Weights of a small GPT-style language model, trained from scratch on English Wikipedia: 61.1M parameters, no biases in attention or MLP.
Each number is 50 + 10 x the weight over its row's rms, rounded and kept within 0 to 99. Layers, rows and columns count from 0. The size before them is the row's rms in percent of the matrix's.

# layer 6 attention value, 512x512, rms 0.0958, rows 458-511, columns 128-255
099:42 51 46 68 44 55 59 44 43 48 40 44 42 47 54 28 43 45 49 54 45 53 51 45 53 42 41 50 42 53 54 63 52 49 58 44 51 56 47 77 57 57 54 57 59 37 47 57 32 47 52 49 55 62 61 42 55 41 43 43 67 54 54 48 46 47 75 45 38 32 49 45 43 57 45 55 39 67 52 56 55 51 44 48 38 53 48 63 48 73 57 42 55 56 60 49 63 40 48 52 45 43 65 48 45 48 50 53 69 44 52 60 61 54 31 40 59 49 57 44 60 51 40 46 66 37 67 63
098:56 54 39 35 56 59 54 53 57 68 59 58 49 64 40 41 43 55 47 43 56 46 65 55 37 58 41 55 48 48 59 52 54 30 60 29 44 41 54 42 54 45 38 54 60 46 50 63 53 53 56 35 22 49 51 49 65 38 58 39 61 46 58 65 40 60 28 51 30 45 54 61 46 51 43 39 71 49 51 56 41 54 65 54 67 36 43 40 42 43 55 49 59 52 48 48 50 56 65 55 61 56 64 54 46 57 54 40 51 42 54 49 52 52 59 45 43 56 24 56 54 43 48 52 54 62 39 62
102:58 61 51 41 35 66 38 74 46 53 36 41 39 46 61 55 34 44 31 50 30 69 62 61 49 64 73 63 26 36 48 51 45 49 43 61 39 35 58 73 43 60 38 57 47 62 57 41 56 66 58 40 55 34 28 67 54 55 56 36 59 58 34 51 53 62 49 50 44 63 61 68 44 47 35 55 54 56 47 24 45 46 73 57 34 53 47 54 49 48 50 59 48 46 40 46 62 38 40 56 57 45 54 50 34 49 26 47 51 65 56 36 35 53 45 51 38 58 55 48 48 62 35 56 50 56 46 62
095:75 54 72 60 37 50 53 29 54 69 31 53 43 44 43 59 38 59 36 56 34 50 66 37 38 47 51 56 49 64 51 34 59 42 63 24 55 40 55 44 53 33 63 39 57 56 49 47 55 45 33 68 57 47 56 40 61 52 28 50 52 52 43 55 53 68 57 57 41 48 52 40 61 70 34 66 68 49 59 37 51 46 55 77 52 53 66 41 40 69 38 55 42 58 45 43 51 53 61 49 64 55 43 48 61 35 57 50 72 28 52 54 32 55 52 73 58 41 41 57 33 59 41 60 57 48 45 49
102:53 32 51 45 62 44 44 30 44 43 31 58 64 44 43 43 61 39 50 47 51 55 47 67 46 55 43 49 55 48 60 50 57 52 64 47 60 60 50 44 62 66 41 51 43 52 56 32 29 41 63 56 69 56 55 58 49 26 37 44 62 55 38 44 47 56 37 49 51 53 46 35 35 46 52 75 39 63 45 42 45 45 55 49 60 40 50 53 46 65 42 48 45 48 53 53 63 45 40 30 44 38 50 76 67 62 44 40 39 44 49 71 40 62 47 47 37 49 39 61 49 64 43 64 64 31 70 47
108:41 62 47 44 70 38 65 48 50 48 45 42 43 32 52 42 54 58 51 52 46 61 39 51 44 62 62 53 49 45 58 61 51 59 63 45 36 35 53 63 57 51 33 39 50 48 47 49 47 69 48 39 40 32 62 56 34 65 33 57 47 45 45 35 61 58 45 47 38 53 39 65 55 49 53 47 57 40 63 46 47 48 64 44 60 42 56 45 52 39 35 41 54 57 41 53 54 61 62 48 41 61 51 59 41 65 51 67 72 61 61 47 52 57 61 42 59 48 33 49 58 56 56 35 44 51 45 40
108:36 42 63 80 43 57 48 48 42 56 55 39 58 58 61 49 38 60 43 58 47 54 41 48 41 45 47 56 50 45 39 57 48 55 39 63 45 41 58 60 59 31 57 44 34 60 44 49 52 54 59 42 42 55 70 52 42 49 61 42 54 54 30 67 39 46 61 49 39 28 44 52 30 62 55 51 60 43 47 50 43 38 44 59 32 49 47 35 48 49 54 50 61 49 66 68 56 56 54 55 52 50 44 67 53 55 68 37 49 61 56 49 40 42 48 72 69 52 36 45 55 60 45 63 60 54 39 60
098:35 60 53 47 56 50 52 52 46 38 66 54 53 55 49 41 52 65 42 31 45 55 52 61 61 60 46 37 53 42 68 41 60 55 37 50 50 44 51 37 46 59 49 56 45 59 38 46 35 57 44 61 50 37 36 47 44 44 25 69 50 49 60 14 47 55 55 63 75 54 45 49 48 68 50 78 40 48 44 56 59 36 38 46 54 57 24 54 50 52 33 52 52 47 25 50 60 56 49 54 53 49 53 71 43 52 53 39 52 45 49 46 50 69 48 44 48 57 66 46 47 35 43 43 61 46 33 46
100:58 45 25 29 53 52 49 54 35 55 31 43 50 61 51 58 61 60 45 42 53 49 54 50 48 53 53 43 38 45 59 33 43 24 61 35 56 48 47 58 50 39 54 71 57 58 62 40 47 54 47 40 35 62 66 49 52 36 30 36 36 53 49 53 54 55 54 39 55 59 68 66 42 66 46 38 47 54 56 54 50 43 45 54 50 43 50 52 57 54 56 44 44 67 48 47 50 63 35 44 65 57 54 41 47 56 51 38 62 41 45 54 42 54 50 62 63 58 53 41 65 53 70 35 43 29 63 53
104:60 44 54 40 50 49 39 48 46 52 40 51 48 38 56 43 57 54 40 61 46 73 56 50 56 49 62 48 44 42 62 35 53 48 50 45 52 60 60 52 75 64 59 48 70 62 64 42 52 41 49 29 42 57 50 45 55 39 58 49 65 65 58 52 65 57 68 71 44 59 31 51 64 54 44 58 59 58 52 42 45 36 29 52 36 50 57 61 55 47 49 39 39 52 58 52 40 53 68 36 56 24 57 64 60 55 60 20 55 43 37 51 32 43 54 39 50 50 47 32 52 60 57 48 55 45 68 55
101:51 54 48 47 46 43 42 69 49 35 41 54 63 45 50 58 32 51 45 57 49 26 38 55 46 52 63 52 63 50 59 56 58 43 26 41 47 41 50 61 52 63 43 44 58 54 61 55 47 44 58 43 51 44 51 41 34 48 61 41 59 46 53 46 66 50 37 60 55 61 62 57 59 57 53 43 48 38 54 32 21 57 59 59 31 47 56 47 51 43 49 60 63 37 45 52 35 53 64 65 68 66 53 40 26 63 36 63 47 46 58 58 55 44 38 58 45 69 48 50 58 53 57 53 50 58 66 49
104:49 61 46 47 54 50 56 48 50 55 41 49 46 60 46 46 42 44 63 49 48 50 58 47 82 62 63 60 68 31 28 46 43 35 53 56 47 43 44 74 58 47 48 49 52 59 25 41 41 51 49 74 52 42 53 43 50 48 50 48 73 52 47 56 47 63 38 58 54 64 60 51 44 41 61 41 58 66 54 49 66 64 44 51 63 48 53 50 49 45 44 39 55 52 67 61 50 48 51 52 56 38 55 65 53 54 47 53 24 50 49 46 37 57 36 33 45 55 53 44 46 57 33 59 50 60 60 55
099:62 53 60 42 64 61 57 31 54 39 64 40 49 58 52 51 47 58 46 64 45 45 66 42 46 48 44 59 31 68 54 49 31 48 31 46 66 50 42 64 47 48 47 40 38 77 69 35 55 58 51 55 40 62 40 37 47 49 65 62 61 55 49 53 57 58 49 49 37 73 69 64 50 56 62 40 43 65 58 63 53 44 59 43 63 36 40 25 58 59 53 49 40 49 56 42 57 41 41 60 54 70 60 62 53 37 43 50 54 57 39 54 49 57 39 67 59 52 55 30 65 51 47 35 61 56 43 57
101:51 59 50 43 34 51 53 42 44 71 43 55 50 46 42 70 37 50 72 44 42 51 48 50 43 54 67 38 53 64 56 42 48 60 47 70 52 41 44 47 49 40 35 57 36 39 25 53 47 48 51 50 61 38 49 42 37 45 81 49 48 40 41 49 36 22 66 67 52 48 48 50 40 54 48 49 34 63 40 54 63 52 47 28 66 59 46 62 61 50 44 53 64 50 24 70 53 58 41 65 45 46 50 53 38 53 41 57 43 43 39 58 47 54 49 47 41 39 54 43 49 63 49 64 48 53 66 58
100:52 60 60 31 61 63 35 53 42 52 47 52 61 61 34 40 67 60 51 52 38 53 54 54 45 37 51 47 37 49 38 60 64 53 62 48 43 48 39 46 36 55 62 44 48 48 45 47 52 43 52 60 66 69 62 55 19 56 62 61 42 57 55 56 54 50 51 57 35 48 42 54 50 38 44 41 41 63 54 59 63 45 55 48 59 64 47 51 63 46 37 30 48 44 56 52 38 53 34 47 27 41 42 39 57 51 46 45 45 52 42 58 57 50 53 44 47 51 45 56 56 44 49 50 35 62 30 75
107:43 49 58 62 60 29 52 59 58 51 61 65 50 35 58 35 38 80 50 43 45 43 44 73 49 47 55 42 39 56 35 49 57 62 29 50 43 48 63 56 54 30 65 41 55 33 59 58 38 45 48 58 46 48 46 56 49 57 53 58 37 48 35 50 34 37 61 46 39 20 51 56 47 68 72 54 52 57 43 49 54 50 50 52 43 48 63 54 46 52 25 44 48 42 37 35 55 32 41 66 54 65 44 51 73 50 38 58 33 64 32 57 45 45 52 53 50 50 65 52 64 33 50 64 50 64 65 60
098:45 57 50 54 54 54 52 59 56 29 58 49 48 48 33 52 29 41 43 56 44 53 35 43 63 45 63 60 51 57 59 63 46 53 33 37 55 53 69 63 26 51 61 51 43 35 49 43 63 44 43 53 43 70 62 54 43 54 64 38 50 59 45 47 35 48 36 40 42 50 56 47 42 67 56 49 70 64 37 46 46 34 51 62 54 48 54 53 37 44 50 44 65 47 60 66 44 39 52 63 59 51 54 50 47 50 52 65 47 50 62 37 53 53 57 60 53 65 54 59 50 61 54 47 57 60 55 55
113:44 47 50 50 57 46 53 53 47 46 58 46 46 47 53 35 64 50 46 32 63 51 42 45 52 57 37 53 49 30 56 57 51 50 57 52 52 44 47 21 46 53 43 42 60 47 55 58 45 46 66 26 53 49 39 50 54 43 48 47 63 37 59 60 60 49 45 40 43 57 55 52 50 66 38 58 57 66 30 74 62 46 41 56 48 43 43 53 53 36 54 61 48 48 55 29 50 39 31 26 61 64 42 46 46 67 49 60 33 62 54 46 46 57 66 53 53 52 37 38 57 38 62 40 52 47 60 44
096:48 47 62 61 46 41 34 55 49 45 63 31 51 56 61 45 52 54 56 36 67 60 70 47 45 46 60 38 64 54 30 57 30 46 52 52 40 49 30 63 17 49 47 54 59 60 46 58 59 47 52 41 50 50 27 43 53 61 56 52 55 32 45 49 28 21 54 59 35 49 44 47 48 52 44 36 54 61 36 72 39 53 48 53 54 60 65 30 45 61 46 59 37 43 50 28 46 48 52 58 45 55 48 52 64 43 53 55 47 69 49 49 55 52 23 53 49 37 68 59 71 60 53 47 40 47 62 42
094:43 57 66 56 42 47 55 58 49 51 40 58 28 47 54 43 40 68 45 45 53 49 35 43 59 44 43 44 61 47 56 36 57 64 66 55 47 53 63 50 58 61 40 61 55 47 50 56 52 46 35 43 30 44 54 51 49 43 52 66 52 52 52 48 48 60 45 44 65 34 58 60 46 48 52 35 52 54 63 59 53 36 48 38 60 62 61 39 63 34 42 58 43 40 38 69 53 46 68 52 54 47 40 42 53 52 57 54 54 64 59 47 39 36 72 60 40 51 61 39 54 64 54 50 64 46 62 34
109:44 61 44 51 22 46 57 46 48 56 33 53 53 43 49 45 40 34 58 61 43 45 43 43 39 58 52 52 56 57 66 55 44 46 40 65 51 38 52 66 50 52 42 29 24 54 63 35 51 54 32 52 69 43 41 42 34 49 68 60 39 43 44 46 46 55 64 49 44 47 59 46 66 50 54 46 46 58 51 42 50 52 52 51 53 49 44 32 55 51 49 53 42 50 50 52 47 51 57 65 55 51 45 40 52 43 38 36 62 46 51 57 67 59 61 57 33 44 39 63 66 45 47 64 52 56 43 47
100:48 47 46 38 50 60 46 41 57 65 54 48 54 64 50 52 54 50 45 37 64 59 54 44 63 47 56 45 56 43 37 40 54 58 42 63 60 51 47 50 60 46 47 44 62 45 38 16 44 38 51 61 60 46 55 63 54 42 50 39 48 63 57 39 57 43 58 41 43 33 48 56 44 52 56 55 45 59 50 56 57 55 42 49 48 48 35 73 55 57 37 56 35 34 50 47 49 56 24 45 46 43 47 30 60 46 55 45 62 53 40 48 39 51 62 34 52 68 59 48 51 56 50 53 47 28 39 47
098:54 41 52 59 41 44 55 39 42 56 45 55 44 46 49 32 31 67 60 25 55 57 53 29 35 54 62 63 53 42 41 43 61 57 58 66 37 54 59 52 51 49 57 58 35 54 44 55 37 40 48 52 51 59 45 47 47 49 42 57 50 72 37 55 26 59 59 38 52 40 52 50 44 40 49 44 41 64 25 39 53 46 74 40 21 48 79 44 50 56 50 56 39 47 48 43 54 51 67 50 22 48 47 33 50 40 54 46 53 56 37 58 42 52 56 44 49 37 53 67 61 41 40 41 32 63 52 47
095:52 50 66 58 60 68 57 57 58 35 56 47 66 51 44 67 42 42 66 42 77 30 42 57 43 52 55 64 56 47 46 42 39 54 55 49 53 48 51 53 65 38 36 45 56 49 41 65 48 41 39 51 45 47 43 41 43 40 60 51 30 56 44 46 53 41 45 57 54 49 64 65 33 63 44 30 79 62 47 56 49 48 65 42 44 52 65 36 43 54 44 45 54 39 51 64 43 49 54 67 57 52 68 48 57 65 54 46 60 63 61 65 53 54 45 50 64 43 59 53 67 53 77 54 51 21 32 50
097:33 60 62 51 38 56 43 40 48 63 47 49 51 53 48 36 49 45 52 43 79 56 47 29 56 58 43 53 62 46 51 60 51 54 46 45 48 32 64 64 52 64 43 36 53 78 37 37 70 78 62 37 40 59 63 55 62 50 44 43 54 49 63 69 61 56 39 44 62 32 45 53 42 46 63 60 51 45 34 46 67 71 24 49 55 52 35 67 73 44 65 52 48 45 51 55 60 47 37 49 35 57 56 61 58 42 49 43 32 49 39 34 44 48 61 60 39 47 66 42 47 41 39 31 53 55 40 52
098:35 33 51 59 75 62 46 55 52 54 53 52 52 51 43 56 64 17 63 54 34 39 32 53 49 46 34 53 58 48 39 53 39 70 58 46 51 58 46 48 37 45 38 61 61 62 57 61 38 45 63 53 40 53 48 48 54 46 67 62 36 56 52 52 66 69 51 47 40 63 61 46 46 54 53 51 57 41 42 42 37 38 62 55 45 45 44 45 42 63 50 62 52 44 53 43 28 52 42 49 62 68 31 54 55 48 48 60 65 63 57 58 49 51 46 51 53 51 69 53 60 48 64 56 61 57 43 71
090:56 65 54 46 41 42 29 43 39 36 53 52 53 53 46 55 36 53 39 43 48 44 44 57 42 43 50 56 36 55 52 65 66 61 51 45 50 38 38 56 41 31 44 40 55 53 31 54 48 43 54 54 38 47 55 45 50 50 44 40 43 43 42 38 50 41 64 40 58 51 52 60 55 66 39 59 63 65 43 56 56 51 72 33 62 53 64 54 64 59 52 36 33 49 37 37 56 45 46 54 44 51 44 51 30 57 50 50 43 51 61 34 32 46 57 41 51 52 46 30 46 46 61 51 53 50 59 46
097:48 50 54 67 44 53 42 58 59 41 51 31 57 54 53 39 53 50 58 62 54 44 55 42 53 56 40 49 43 63 51 52 40 48 48 52 51 45 67 59 44 56 46 46 67 61 47 52 41 60 48 49 50 43 45 57 42 47 66 56 60 45 35 36 52 40 45 51 56 64 42 46 64 52 39 64 60 61 46 42 57 41 46 53 45 61 45 59 48 54 40 45 54 66 63 62 57 46 54 66 40 67 45 51 43 46 54 41 51 52 47 23 38 43 56 51 53 34 33 68 62 62 56 41 57 43 51 20
100:44 58 56 55 72 43 35 45 52 44 58 44 40 44 50 56 66 43 69 46 47 37 44 51 60 59 42 37 55 56 39 59 50 27 31 63 56 35 52 56 47 38 57 43 58 52 51 37 45 42 35 64 48 36 58 52 42 50 61 42 37 52 61 53 54 57 53 35 45 53 58 40 37 34 58 58 52 47 35 59 40 52 48 44 49 41 65 43 41 66 66 72 59 58 38 54 62 49 52 54 55 69 40 48 52 57 59 70 57 55 26 64 38 57 47 48 45 65 56 54 52 61 34 54 47 53 52 57
095:36 49 53 22 47 57 53 37 52 52 69 49 44 60 41 38 63 53 63 59 32 34 53 50 36 59 49 50 60 57 55 53 59 55 39 50 50 39 61 43 49 48 50 38 45 51 52 39 49 68 39 48 49 44 47 31 47 57 34 40 43 44 46 48 39 44 35 53 40 63 49 46 35 30 45 48 55 54 62 52 53 67 52 49 56 48 43 70 55 51 50 42 31 49 38 32 45 49 41 43 49 44 45 54 60 68 46 51 57 59 54 49 50 63 63 53 67 51 49 59 41 35 52 28 61 61 44 44
098:36 64 55 30 48 65 42 36 47 43 36 44 45 42 57 44 46 46 54 45 37 37 44 48 51 47 39 46 47 30 61 56 41 56 55 49 41 54 51 35 52 56 54 51 51 56 55 54 61 84 34 73 65 68 65 64 40 44 60 64 39 45 59 53 62 46 58 77 58 71 49 52 54 52 38 53 45 53 36 40 55 51 44 66 48 64 44 71 20 45 65 50 59 65 41 59 50 50 47 31 52 54 61 43 51 74 51 63 52 55 49 51 63 76 67 54 54 57 44 50 56 42 50 33 54 40 48 44
096:49 38 33 47 64 48 45 53 26 24 53 41 65 52 49 48 71 46 46 43 48 55 54 45 51 37 52 43 52 43 55 46 35 49 47 55 49 42 44 32 44 51 53 40 69 43 62 52 28 53 54 38 77 60 34 51 46 58 43 55 60 63 56 31 48 49 42 59 44 32 26 61 57 60 51 37 41 53 50 34 62 42 30 43 30 37 43 54 63 66 58 65 65 69 57 50 62 82 54 65 40 71 46 59 36 56 35 59 58 34 58 55 38 31 50 34 62 48 53 59 49 50 29 43 53 52 53 46
097:44 28 42 48 56 31 36 50 49 56 59 60 45 33 35 42 59 52 49 51 43 43 42 44 45 61 47 43 53 54 48 52 47 45 43 37 61 51 39 39 55 54 44 58 61 51 21 71 51 60 60 45 72 70 47 54 66 57 42 73 67 67 39 46 30 41 50 68 55 45 40 31 54 52 64 62 50 57 58 56 45 39 43 54 23 49 58 56 45 47 50 56 76 53 50 61 63 45 49 41 64 62 52 46 50 54 58 51 51 44 54 49 46 46 43 45 41 65 57 40 46 41 60 54 36 41 40 53
103:59 41 36 41 48 47 56 50 51 32 48 39 48 41 41 60 61 35 52 46 52 53 44 42 39 45 29 56 55 40 69 51 48 42 48 51 69 41 57 47 47 54 37 60 42 68 60 50 46 72 70 52 44 41 48 42 49 41 70 57 58 47 65 51 50 65 56 36 54 59 36 55 49 52 35 58 42 46 46 45 38 53 34 53 66 69 61 66 38 50 49 53 58 52 41 47 52 45 55 44 58 41 59 60 61 52 56 47 60 38 41 47 68 41 55 50 60 29 48 47 41 54 46 53 50 58 52 42
100:44 46 66 58 31 47 54 53 54 49 41 53 69 40 45 46 55 46 40 61 68 40 52 30 53 37 54 61 54 54 54 55 51 42 46 56 51 49 49 50 50 52 51 35 34 47 50 42 51 49 66 53 58 54 53 55 46 57 35 43 50 59 50 59 48 34 54 38 54 48 40 54 64 48 54 44 38 57 45 42 56 61 35 46 57 46 45 50 71 38 54 53 36 37 59 53 52 57 49 72 49 49 46 30 48 55 36 48 71 41 43 61 54 62 54 46 33 49 40 64 63 61 56 43 41 52 55 73
089:32 45 62 64 51 54 41 47 51 38 54 48 49 54 48 43 45 55 69 43 57 61 59 46 45 59 48 73 64 52 54 61 40 22 51 46 29 50 39 39 52 55 24 51 42 50 41 46 41 40 52 54 57 60 49 37 45 53 34 48 42 51 40 57 50 60 47 58 40 44 61 37 55 47 59 66 50 35 19 77 49 25 61 39 60 39 49 45 40 45 52 37 52 49 40 55 50 56 66 38 48 63 52 69 44 50 39 43 47 48 55 72 47 45 67 55 48 53 28 48 51 53 41 33 55 55 54 51
095:50 51 61 51 63 47 56 51 46 38 56 39 48 66 45 34 71 38 65 39 56 46 41 64 59 61 59 45 42 55 46 39 55 56 48 46 47 48 47 59 52 59 48 51 34 57 42 55 59 52 59 48 57 55 43 61 49 51 43 49 38 39 38 48 53 57 39 50 40 55 50 48 43 57 38 41 41 50 46 53 48 54 56 46 56 54 55 57 39 45 55 40 66 54 44 51 43 55 36 69 50 51 48 48 53 47 29 64 47 71 34 51 47 68 53 40 55 49 41 66 62 56 55 50 52 49 33 53
096:48 47 54 49 29 55 55 53 56 60 53 47 45 45 59 47 58 50 53 59 41 47 59 53 68 37 45 67 57 64 44 68 34 41 47 55 51 42 71 48 57 38 54 38 47 68 40 60 50 62 68 37 55 53 77 41 52 37 37 56 59 51 58 44 41 44 44 44 61 29 46 47 32 48 43 47 57 44 41 41 56 48 53 41 60 56 50 52 46 41 57 38 32 52 50 62 66 53 63 25 44 31 49 48 65 40 35 54 51 33 43 32 47 60 36 47 64 52 54 45 53 53 49 40 43 59 52 47
095:44 77 56 47 48 48 55 51 69 50 43 61 43 47 50 66 24 45 46 71 46 42 64 37 61 41 54 52 45 48 44 43 45 61 60 47 42 38 56 41 51 48 50 49 66 51 58 43 46 48 69 46 59 70 48 66 57 52 34 53 62 51 79 46 53 54 53 62 42 53 56 41 49 58 44 50 53 42 39 36 49 45 58 45 63 39 53 31 40 46 52 52 53 58 54 47 45 49 54 38 76 58 51 57 61 32 29 53 56 31 26 49 34 56 51 50 61 57 40 53 66 53 35 40 61 59 38 47
097:50 59 47 43 48 71 42 45 64 39 41 50 54 41 68 49 41 56 46 60 39 70 63 56 55 47 49 63 52 61 50 33 45 29 62 41 62 65 31 61 52 36 44 61 37 48 59 58 53 40 38 49 34 58 43 57 57 62 42 67 64 48 41 49 30 47 49 36 42 37 60 54 53 52 49 31 48 46 42 58 55 59 48 51 63 44 61 44 52 43 65 41 57 53 36 56 53 67 66 43 57 29 55 47 54 37 76 25 45 45 43 43 46 48 59 45 31 43 46 45 62 58 49 33 71 57 48 56
091:66 64 51 24 42 58 47 68 61 44 51 59 48 48 46 48 57 33 47 41 52 45 38 58 47 65 40 35 51 56 58 44 64 45 54 37 39 47 47 68 38 58 56 44 51 52 40 26 39 34 52 26 80 46 70 70 47 58 52 63 39 47 24 68 48 50 50 58 57 55 44 58 55 48 56 51 60 58 58 58 40 50 37 52 53 44 53 57 33 65 43 53 41 49 38 42 47 46 42 48 30 63 52 48 47 48 25 49 45 47 46 56 66 65 58 39 59 44 57 63 73 39 54 39 37 56 45 51
089:35 37 46 55 47 34 43 52 37 45 60 40 53 61 52 55 45 55 58 58 45 51 63 49 53 61 46 33 41 60 70 43 65 63 40 54 55 51 57 38 55 45 22 33 46 46 39 41 44 48 41 64 48 48 52 55 39 47 60 42 41 63 58 52 49 63 48 59 54 27 56 52 43 46 36 40 46 50 60 49 60 61 52 40 60 33 31 47 38 64 48 67 70 66 59 55 58 52 43 53 39 46 44 61 53 49 36 45 50 37 56 34 48 64 65 36 58 48 38 59 47 44 43 42 63 31 70 51
097:42 55 53 32 68 40 69 50 52 42 69 51 49 44 43 54 37 44 43 55 60 30 49 51 63 49 55 72 47 50 27 64 60 41 55 41 26 45 55 53 56 42 36 55 42 43 52 41 50 48 54 61 30 46 53 42 47 39 51 37 51 49 53 57 54 47 39 43 44 58 69 32 60 48 39 63 50 49 61 51 61 58 49 48 42 37 67 57 63 43 57 42 56 55 54 39 53 52 70 40 53 29 51 52 40 57 41 69 68 28 61 40 52 44 73 48 39 54 26 51 38 46 49 68 60 57 62 53
097:52 62 59 62 41 58 45 65 57 39 58 51 53 61 39 36 63 60 42 48 65 55 62 43 52 36 50 40 41 48 49 40 67 63 61 43 68 48 47 41 52 35 61 40 26 55 46 61 56 59 50 33 52 40 62 61 36 51 39 54 35 43 47 57 34 50 61 42 61 53 52 45 67 42 51 53 58 42 54 58 45 69 38 36 64 50 48 55 47 38 62 41 69 63 25 42 41 46 36 64 40 19 58 37 64 52 40 49 45 45 52 37 33 42 62 49 46 50 53 60 59 54 43 46 64 61 33 53
094:44 48 44 44 59 44 50 59 42 76 43 68 64 61 64 35 34 57 60 47 59 60 52 47 37 52 54 61 58 53 43 50 59 42 23 44 58 50 50 42 60 57 60 56 38 75 47 46 40 49 47 38 34 62 63 52 33 70 43 55 44 63 63 53 63 56 54 42 61 39 54 53 55 53 60 51 46 60 50 43 52 48 43 52 36 47 73 31 44 53 39 52 61 47 70 55 38 49 52 57 53 46 54 49 64 51 51 47 60 54 42 51 59 31 54 43 54 51 49 29 61 44 59 55 68 38 55 57
090:41 44 56 46 60 57 68 56 48 41 64 58 49 29 45 39 36 50 47 61 49 35 50 55 30 52 66 42 59 54 58 47 54 36 60 44 54 47 49 50 55 59 58 56 52 54 46 44 38 30 32 77 59 50 47 61 52 66 74 44 47 51 51 39 40 47 53 53 48 51 51 56 66 56 42 40 54 45 55 50 57 64 50 48 51 50 68 45 45 47 59 47 50 63 49 59 68 49 44 33 37 54 56 54 60 51 51 34 57 48 53 48 52 56 53 64 62 43 52 54 51 60 55 75 41 63 56 44
097:67 47 52 34 52 42 43 57 53 55 55 55 54 53 61 45 50 50 49 70 64 37 45 50 66 50 57 49 46 53 57 44 27 64 56 48 40 50 42 43 63 63 58 77 54 32 64 57 29 55 45 66 46 50 54 68 44 37 42 44 41 49 36 44 46 55 57 41 72 46 51 67 48 70 47 52 57 47 41 54 54 43 51 44 53 55 67 60 57 51 60 51 56 43 54 47 48 57 60 36 41 55 52 46 46 57 43 60 70 39 52 34 33 51 39 62 32 54 43 48 59 43 42 57 50 44 36 44
103:53 59 45 55 49 50 33 48 49 47 47 32 61 57 60 27 48 59 53 81 62 44 59 53 49 49 48 67 63 63 42 44 45 46 71 39 47 51 31 36 32 61 56 53 52 60 62 35 48 49 59 51 60 54 48 39 51 45 54 57 42 62 54 72 63 46 35 37 46 38 49 29 42 37 84 62 68 37 58 52 61 62 52 52 63 57 56 44 44 49 55 47 45 56 62 52 45 46 48 61 59 40 51 46 44 43 50 48 48 60 52 62 53 58 33 46 52 59 53 49 66 53 55 45 49 48 34 56
094:54 67 41 46 44 63 53 33 68 60 53 62 57 45 34 62 31 46 57 65 40 34 33 66 54 52 60 34 60 59 62 26 32 53 60 48 52 43 46 45 66 70 51 36 55 45 43 53 42 49 50 58 51 47 41 52 75 43 48 38 49 54 63 41 43 48 48 33 53 42 44 61 52 38 49 46 48 51 52 49 44 35 55 55 35 67 48 54 66 54 48 63 43 60 40 48 41 44 30 51 49 54 52 47 57 44 44 39 68 52 61 54 44 59 68 47 43 46 38 41 58 27 56 46 53 58 58 40
093:38 51 57 55 64 66 43 54 64 51 29 64 40 50 56 71 64 53 56 51 55 51 34 41 44 57 37 53 45 52 36 38 39 45 67 38 44 59 55 60 60 44 52 57 53 51 70 49 40 20 49 51 30 41 57 65 40 49 60 53 46 58 49 49 42 51 52 47 58 56 56 41 63 49 42 48 67 47 62 46 50 40 44 59 56 48 54 48 47 52 40 61 50 53 48 67 35 56 40 54 66 56 55 50 65 45 45 47 56 45 56 64 44 54 57 58 38 48 38 60 42 52 69 43 66 63 43 57
098:38 54 54 51 55 50 44 51 53 62 43 57 54 43 65 50 48 49 45 59 44 67 64 45 41 47 54 62 65 50 57 46 61 62 63 37 40 53 47 42 54 64 51 51 38 70 55 46 57 43 54 48 61 52 44 39 51 56 43 50 46 53 44 55 39 47 47 45 55 50 49 43 52 41 60 62 70 68 47 55 46 56 43 25 57 60 68 48 46 41 45 36 64 49 58 48 43 44 39 39 58 42 38 54 48 47 44 44 52 45 61 41 71 56 51 51 51 67 36 40 47 32 43 45 58 29 42 54
097:49 38 38 59 48 35 62 43 53 58 50 51 50 62 54 39 63 48 71 40 47 22 55 57 39 40 57 46 58 58 56 67 65 47 44 56 58 61 46 36 71 72 32 73 55 56 50 32 53 43 59 43 56 46 69 45 44 57 42 62 49 34 69 43 43 41 48 38 54 47 54 37 48 68 57 55 45 51 34 37 62 60 57 31 51 50 60 54 30 54 53 56 57 51 60 48 42 56 47 37 38 65 38 48 54 62 47 37 47 46 19 51 30 48 48 30 48 44 28 57 32 50 37 51 47 28 60 59
100:55 39 47 54 56 53 53 65 48 47 47 52 47 58 52 46 47 32 57 42 56 69 54 50 54 49 62 50 50 58 34 47 32 51 34 38 40 51 61 40 53 38 38 62 56 62 64 55 49 25 50 25 58 33 63 45 31 57 43 60 46 37 36 51 48 68 51 41 58 43 46 51 58 62 47 44 53 68 45 55 40 54 32 61 76 55 40 56 42 50 44 62 57 62 34 52 59 55 53 49 58 37 56 59 56 43 46 59 56 66 60 52 50 48 49 54 67 46 46 49 72 49 58 38 50 65 45 46
093:36 60 49 52 59 60 60 50 62 52 44 39 50 77 49 46 45 54 57 42 60 53 52 38 34 39 54 45 37 50 46 65 44 52 66 49 40 49 66 48 25 37 47 51 50 48 41 48 48 58 40 40 48 49 52 44 51 58 45 55 47 64 57 54 63 74 45 42 59 59 45 37 60 50 38 58 60 68 57 68 48 51 51 26 60 62 53 42 38 56 36 63 59 53 59 56 57 67 67 23 71 19 75 41 50 40 35 40 58 46 36 58 45 34 36 52 52 44 46 56 49 52 45 43 73 60 47 57